python train.py --num_hidden_layers=12 --hidden_size=192 --num_attention_heads=6 --num_key_value_heads=1 --head_dim=32 --intermediate_size=768 --vocab_size=8192 --hidden_act="squared_relu" --norm="layernorm" --norm_place="pre" --norm_eps=1e-05 --positions="rope" --rope_theta=10000.0 --rope_fraction=1.0 --qk_norm=true --attn_scale=0.281 --bias="none" --tie_word_embeddings=true --parallel_block=true --init="uniform" --init_std_qkv=0.0161 --init_std_o=0.0 --init_std_up=0.0161 --init_std_down=0.0 --optimizer="adamw" --learning_rate=0.00308 --lr_mult_o=0.744 --beta1=0.95 --beta2=0.98 --lr_head=0.00534 --warmup_steps=268 --schedule="wsd" --decay_fraction=0.482 --decay_shape="linear" --final_lr_fraction=0.0 --batch_tokens=16384 --max_seq_len=768 --doc_mask=true --train_tokens=131900000 --max_steps=8051 --dataset="wikipedia_en"
Each number is 500 + 25 x the weight over its row's rms, rounded and kept within 0 to 999. Layers, rows and columns count from 0. Numbers have three digits each. The size before them is the row's rms in percent of the matrix's.

# down: layer 7 MLP down (transposed), 768x192, rms 0.112, rows 414-445, columns 0-95
# up: layer 7 MLP up, 768x192, rms 0.115, rows 415-446, columns 0-95
down414 116:453506500529494526457499458496483511526469516495511522543467488517477480477555492518496471552492525517513523502516470490505458501530502445518520468502502515486486483483526496519490524505537488472550471482512470443489520515529539493506514513485489506506527520541499493489500518497469499490
up415 135:513487488498507506503505509522513465497506548515525501480468488492507496504481503489494524518499496500515500462556526495505479523465503488512489528483496510526470505537513496518494526546497479529494509541450483538478461453493462529523500480497485527495498518459497512547501503559477440510
down415 128:488530544493515505545512498482487483484505467450504467518537496461508497474482484466491530519472513497531524521529485534496542480517494476519501486497498492521502477533514507532485509494528485535507506492509468494487540525489523496491526555496492472528540513484458494503472522471518502455
up416 119:499500526533480508512518529494520497486518490539516504497516483497530474502455495490477430503527464522539492521516515529490468539459486503524510518485482556496464502502477463510504485559493519540524489495478489510512471457526469490514529493510474542509524483474479537468504503492476486490
down416 124:522508542496456500503511521513501480479523484483468515500434539510518525481445529479506489457491498503487496495466475487532503497514493485465490506550513511469510478544490500430503533497531508527503470500451495465535519510510476456522522560500493520507524545467468479490516488538496504542
up417 122:500478468516520462485490546522452522534484504550489518541504526495472502518487490503506483467507499494524485548555526491508486517462513509515476522526480515562482525485490514548483527466538504519528461490491470537498536467479483514479520496487499506537502455523542521520532497518505480470
down417 123:418519520513499501464521485496493517507519495541471524518505460500508531498550494518500472502488487549462504480530451476522501504550516473514444512526518522501512519482504517504510466479514494489510490556482500480516499480492490490481564516500508463468534508519526465520526485482521519483
up418 047:540484479507487488519541509509519472513494541508452452486486457499461491492444489513530488463470459492480515514528515550506479533475486502488489477497504521536469500519533543518457521523513513514505461520473504538486476489519479527464488483496475504484524505496525499503532532526514451461
down418 041:491479499480511513507522487453476541518499486494527466520477467481481469510478477522502486489489478497516533527523478498489465504498463495518510542510493500516496566498536551459480543496482463508508543454496532503515548478470506476486507491502489455468506542527530564447517531452474519510
up419 109:528506491474521525476538520471491470495512535498516471546480447495518542470484523489481538495469500470466511475496549495483487524492482529505503513508510523550501510502497545578480494478567501462542505500444516493461501478479475498482497501498520511510545472513514494504510517502481477486
down419 119:506490517524525470465478490518527511479493507486484489533494443529473495517519532508445529464477554549437478516467478497491519468502533498497506501470524505476473506514505512503491516487526472538509502543506492516506493515527499497512473497440492520491500501515487510453456489541502473531
up420 025:537470490519478506549479521460498481504522492527477438528467473539487510484474477545522478486500451484482464496557518518529463521499475493467491518473516518515487521501537503515481530506499527550549517539458489500476520504534474540471535501461497520464508514477492541513529545503484448457
down420 024:470476501511486482509498530511478492541480505521462486457521496537478523520490463488494514501453494472499523518541511497524487512496507520470499484527515497506493506530465502537485508462532520472516456521459489506520529480491477507530509526457551534502553488518538442495548500508467452437
up421 114:488504503526572513503508523459511465504478527503499483493486527495447465474465542490499482509543492485510492470497536507497506554520442492496548535494514532521481506566486520508500505504509481488503487475477508524493510473482480449536517485477462479537505456461505521498468490504488471526
down421 122:486513468527532478469496483533479520513513512546466489518491539499487530482514495521504459480500488526487580519494492501518521504524486487487533520510509456468500506497492512500483511486480479511508488525434451521525512487467542493496475472515518532475543515473492452507512477471469507485
up422 128:492500498490507517545505514492505483476506497535502516516463490483490511484492495502486522533504486481514492488499528517501419521519494486499485490477511494525502541492521546518466476502503515476509492514442479563453494497562480481447509511534445481474505484475499542577472499515510482461
down422 125:520530460516462495513496540473520534485469478516514471450480544491501515529475475509482443550496507470509493511497480467524555502464439519480560484543514504498556548469493523488470531519521484545493468488437485474505505483529535492526474455520508451477477471515498528489489535466514483474
up423 017:549495497523526499510463505477508502525543495495450477488470447516490529489459459540524495426500458480495499480535503540503474540482504484505502518469516492534511517486518515506484513531501509510492480496501518515479499471542462558464547497513514546474497555495513509508550542533480451463
down423 008:504517533536523516464487506493482540476535484506544492477479500518502467508519543487477481459458494471499525477512481501528523511515523520464525480531491479468455457498544525521446522509459472490518461489519485482518472516525520451522488513501524542522519537489457474470462458510476534455
up424 114:525513509488532454502519490470493490499465518477487491528493515493517524508489511507531526516475489490471500517483563493480494500494454476470474495448496563527496499543486498518508490540544502504515495459488527505489528515507494480498531492503479493537511474507539517544489525505499484492
down424 115:492487484519537449500525505491473502489478477506460546457492548526480521543573535451466509472507481479488537533489471489504498470546492541510486473502506509507541462515505540484465480488537507513487517493500494513473499482481553488510525507503522507526498458530442442488488484512482515546
up425 104:479523511515532538490496555507513483524469509473503473511508443532476513491491498525524513513451490511470474457534481468533489542525479533493492532470491488527483497550503530539481529501501532495542531475503470545445474489496486493432523511533468468467506509505519494576481462524513502480
down425 108:463472467496498468481482477497466506541485481474515505490486484528509489522538523513509451509520475544506521465518517515451532502479515465503479497534516472491528484502489466510470506479533518514495444506532482482472514515479507532513456477496502484486486509491489515501498474516498558516
up426 133:513521506474532489498523557475499477522533531493502477523493468484470496507475534503507521515495465488478485493536562508502496551498470512469547503485498480529477493541498480525488481528493521486493541482437505523459508473519486473501490445491452493483516496472519524555476506506476480496
down426 128:504524527514499462458508464505475498522480501476470513561463488470487518506520472508516547541518447443455469488458538491501445466525480457500466545542515474524520476535479497454539504490520494529477434525540471508489490507511562502504504510501483474494521512525482549517475484535502479506
up427 026:535510518501438496523519527461509502510503542511463480511474474509492508464443465535545521504470457490492478492535559499486495544470508464486524504484517474551499526532539523506505523524507512501531507503481494512441474510489447561479525485480463521488523532492533521499519527501481426487
down427 022:475495558502469499516509524514491473520522512543488507507486524481449452537469477497495484479550533540505538495509473471537496520516487490545472507461537486528493536543508492486519484492464530506482461537519489524509499534501454494504520510557500490490491506518473508503538539498508499476
up428 106:540517484508489483535466522526512471516542517550511475497528507515513515505492495517535501519448474495498511540524520474479497515515492519519469477483538521542475539517514462503498519527558525547502516500560496463523513472522492466519495533521501477501514551534532478542506528465455466513
down428 107:514469509491467530475461512483488503487524492509533501507525511459513504531589503494470469530497542490471504503491489496527501456437507502472494495487475519543477541522499488496496486479485479490471516546501474468507488481442484525458523511497484488503460495508480491517466492510497465502
up429 130:489490507487498474469506524479495498532531534482492507512453475477536480511474486505535464468468477519478452476543553516493508516498482521509510558517512529522522525540500480536481536556553500512515492498479482492504541495482486512526508503437487496478488495486542467519504473499523493504
down429 128:536473502482459520464478507497551489489487509486536499546475505448527518477473539472497491485458517460501469500465512485521488495493503484520498509479496513493480502462467483473509486466536507472517491512490506500523458495516473463498542571451459510460502497459518486513481506504498478516
up430 028:508478462499485500526486494477498542543502523501469497512480498524470503496448478510529506470479486473465478537512547498494513529468483497504508492480478500532492504510497517530493549517517491512523481559476479504482496447501461562519535523491505513489502497486495494544515547546483452504
down430 029:466464523493489482460508484509542495490475492505487502511489507505527520485503461540507507492518526512476544510500508509528471525486524491462537514506457502530516505480440481467517516529525490521467490538462536512513491482477506503514504486530565497505476453501515485526545473520505493482
up431 123:522497545547514495488499485516477471486488496500489495476464485466494526431472517502517515450469504455488455459515513506487526550475485528488472524504511487518552531542496513528444488496507503481474459509496504505484488470505475566514499454509485531492555501455509499522526511499504476513
down431 121:518505501503490462561456484511470508500491520489516512512506540453536491531506521532504467449451551501512498517490477490495466515494496553534489497521504502479491467470484536534492468544491508509476537496508490545509527451451481525502510545462476520474566491519520461482491489501533480553
up432 117:541479492529530452512515540468472491535549506506506486507456550518450535506489517502506488479444505512449486511493508516530511504485498505464483507497479488499503524517543512486510512466546521460454465469458501491520497467519474507500534477483497504526476480462491491535512519499493477484
down432 119:520494458451519473522488496504517511498500458478530480459496528498506436445517519472499497567493539485530495506509510487513450501478450474480501456528519522507467508525514479483448481492526494530476457484544510509479529450489474460517498479493475534479457465498510489496460522507501509484
up433 115:503537488499541478523508490485460512512492474560470519496483514482529537509471479520531477487508497447484480530480525474502442545480501495541468501513478467525471482524466531530478485488508471514512497484499500532491503458528486530486533510496515504517546455518517480481529512518473492477
down433 121:478479506487479574522479485474485489476523515556534505489454467462473507570482488520529510483504545493515510517488500496487474558505463528493492502499496490511532490477492506490498509500487459458503509481520504528487484459451525530526552510526524493495536510543469516499526511487530529508
up434 120:510498528481479484503509521531485519537503493532484460525480519490526507509472476557518460487491435501526516494537537503507496540441532520487508514457465492510497557491504510486497493507528475535512512483521526535546506459503497595516497545495544485532542517514529469488546515507482490496
down434 121:465502516489469490487486488465512517494501487505583493476476521509496549458477534535491539484520493446481490499441504484528510529523489454451505480490499481483472471474491478516526537504501501561502514492560471514536456510526506494535533457520480486512486456494495500504510489440480516447
up435 121:528513537482491508533484496481512534538552482478477495514456526538521527454490498529525459457512492502482490495484516478501494514471487530495470545506496508504496545471464494522472518480524519455474469475505459551471492527505495520470489464512525522473515489495507481521543514476489483484
down435 120:515433469525513495500456489544531495536516539520502517479500516494488477558491504520486517519512514494499469475528498492492533499512510515551522499522469532487485460482443472538493528504483460461525486528516533516487466516477467508496478467528505472538500527516481521519499422481478516506
up436 032:526471491522463500532479495446503462526521508527492483504484445500447515464436498532524528461469443479471488507530510546482484536505441481490508512510510497543480521511522523536477536523519493527505495527489517510477503500524464524482523518517477512495521512468507544520507571528512459500
down436 026:479486465487514499486528489526523502491439510520488511477532468443499506511492559480497506500499542515510494466479524492469532481475484511486557537488487488494493452502441492494521539479504463494480497464487498523512524523480484496476486549489520482458489502526519498550516486502493491450
up437 130:527484486506457474516460546501514457497513544484511473510497499492506490520485510515514529491503494488521501470537526491521491534486510481528515495441530537517471492524530483491445512492481502506541476523465516507521508496505484537475512469488496527490485517441483536527523528553459474497
down437 125:538479514528541519539492507487529508507507510536446489485496520452505515505495480508489435493504540472516495471523524460486514413521482509544492498484459521522527518499516500465526492494511522485479468488507514496458516448470490473531468507550474465493508492462510494497533525475517485480
up438 113:511492520513522459490509479500502529512523519519509483531529516550468514491484503513557532497449503500500462464536516485485514503513496506520513485515530504497541483521498509489511476519505515507499460505498506505500494505513476550481491483476450506538482492491514541494506468522500473505
down438 116:484520497496492515509470490511527488510512515509509506491510473557476509507491512495479459485462471488521513522528485484512477499502509505536545555492479500422481469496489506474502503460466483479506502504494554465505531497477560507478462501537501493511514505518477512485506534489490591520
up439 127:499479509529542513496476539493519520480498520533487472478486531475472553472486440487499466508436500503514470489526518479516521530498491520493465497462549542562498512511520521532496538524507519497523495543510505538499491489506490508501519471510491476473538499526549536503493477531511452515
down439 125:532473463531515497478468487505531514512492447530491438516465472513484479502534502511471448479517536488498485533501489552537560483452507530510493510505490481496508518534451510498464478517488515458501425476502500494511497487488524506505476518478477492504502506502542511492504470507504474498
up440 098:514466511497448456524476527521463490516537511521522492500493492477501540495471476528523487501535503482495513505537521484497508486486524475498495511508469471534502495515519553573458557473526479544521493478466501552520516508531467533508511496489471500515505492489555534492534502509517465463
down440 110:498497507463519542517527497529475519485530453489516510502533484533484497516561519479445462514502577547517493445508509467441475472539511503508507497472463503497520494509512497501513472529500503498506462484501447502487454479506475492521506519502515484501484487524495485512500505481566467532
up441 117:521474507467496454499517498531507512521529505506521472523501521499520478488490502519520465502493497423493456556513535516480514515464483459499501483463546518508490543469482496523505478546530472503481514530497476564446485512526492529502499460521523536481540481487508496515509504536511492479
down441 118:525541524533537478469508477530519499540503471451567466531499486532469479515538510514482536528456501476481493516462493480497539505519490504507512500520477475496486517509489496546504448470499514535507513500516504499524507477490484523536491527496523508454524490523498479499495471500457457510
up442 026:552466492501486458521530491481531495510505499490462449510481485483492505496485473524504540463487446504499503473525521507520495526451470496474472505505506495547492511528532529492471538516531495524478495490476503538482483484490478525469510520498542534488520486509496534540541520537498430446
down442 022:489462449487485473518514466507520483523531504526493487509470472512507519514521536467499481536494540478505524529535532477508501463529498460510512533525476481499506540513476452490505479494537521518504490520478506514462531512494470473509505494457501499462516474493536518475545537527485493480
up443 031:529463485490467503528486494462500480495525512528486474501477500537490476467448503521523497457477472491480508509541509538518498532453470482495468500485520484540480528520490515489483524525517510544512511514469501526475473472556458535476544510475481521489503518496520552521539560547499452467
down443 032:497479505489529503521459501481516511503465558516501500489485532474516537511534533493526533492476538478463529517501440467518487482516471448510456529515539540496483470484514514523505470495492524475513486478538540478501534476506510482523479494480538476523473477462490483494488513480528493529
up444 116:482459509512488462539500512483478458506499516498508512507497497454513490505479478488510540503492480524493499494503535486469550530487480476522448499500539533570531516505492474522456487563474491483483510550445472544465531516507457479521484462479520489502478494459517522551505481486487458515
down444 117:459458515490493488524480466502499487540487519468510539575502513494484527500508506508497499491515468480506502520473521533497491461580514510510504514474493506504502501499512488518483511532475465500517455537507496501510492461471507464459497474502511459500510502510505497532511512507467452532
up445 033:518489471509468502519480522468519483540523529549518437502488473490488485477438490531486503463489425454512480511538520498503484561494479501482501509484515534541479516521512528525484505522499487534489490523486535515465505489523438528497523516501502498495502492483514482490520532548492422481
down445 032:480496474503501504486509509518542506530483516498496497499527531531494497497480474532506439504493466506480531494547470494564476493521474518494490514502530484539504548538466520502537523501453540485459507471484515522526498485482493492498500488528483531463500534487476499524491549513512505514
up446 021:531480495545461494573490485502507485535512508530467461508483494498461501481460501521526494465472464478498493533509537509496475539465476496485457523474513488507488542515509523512474520516543515516544516490476515527467489485536457523457526513499491531481512521498517521509514524521530463463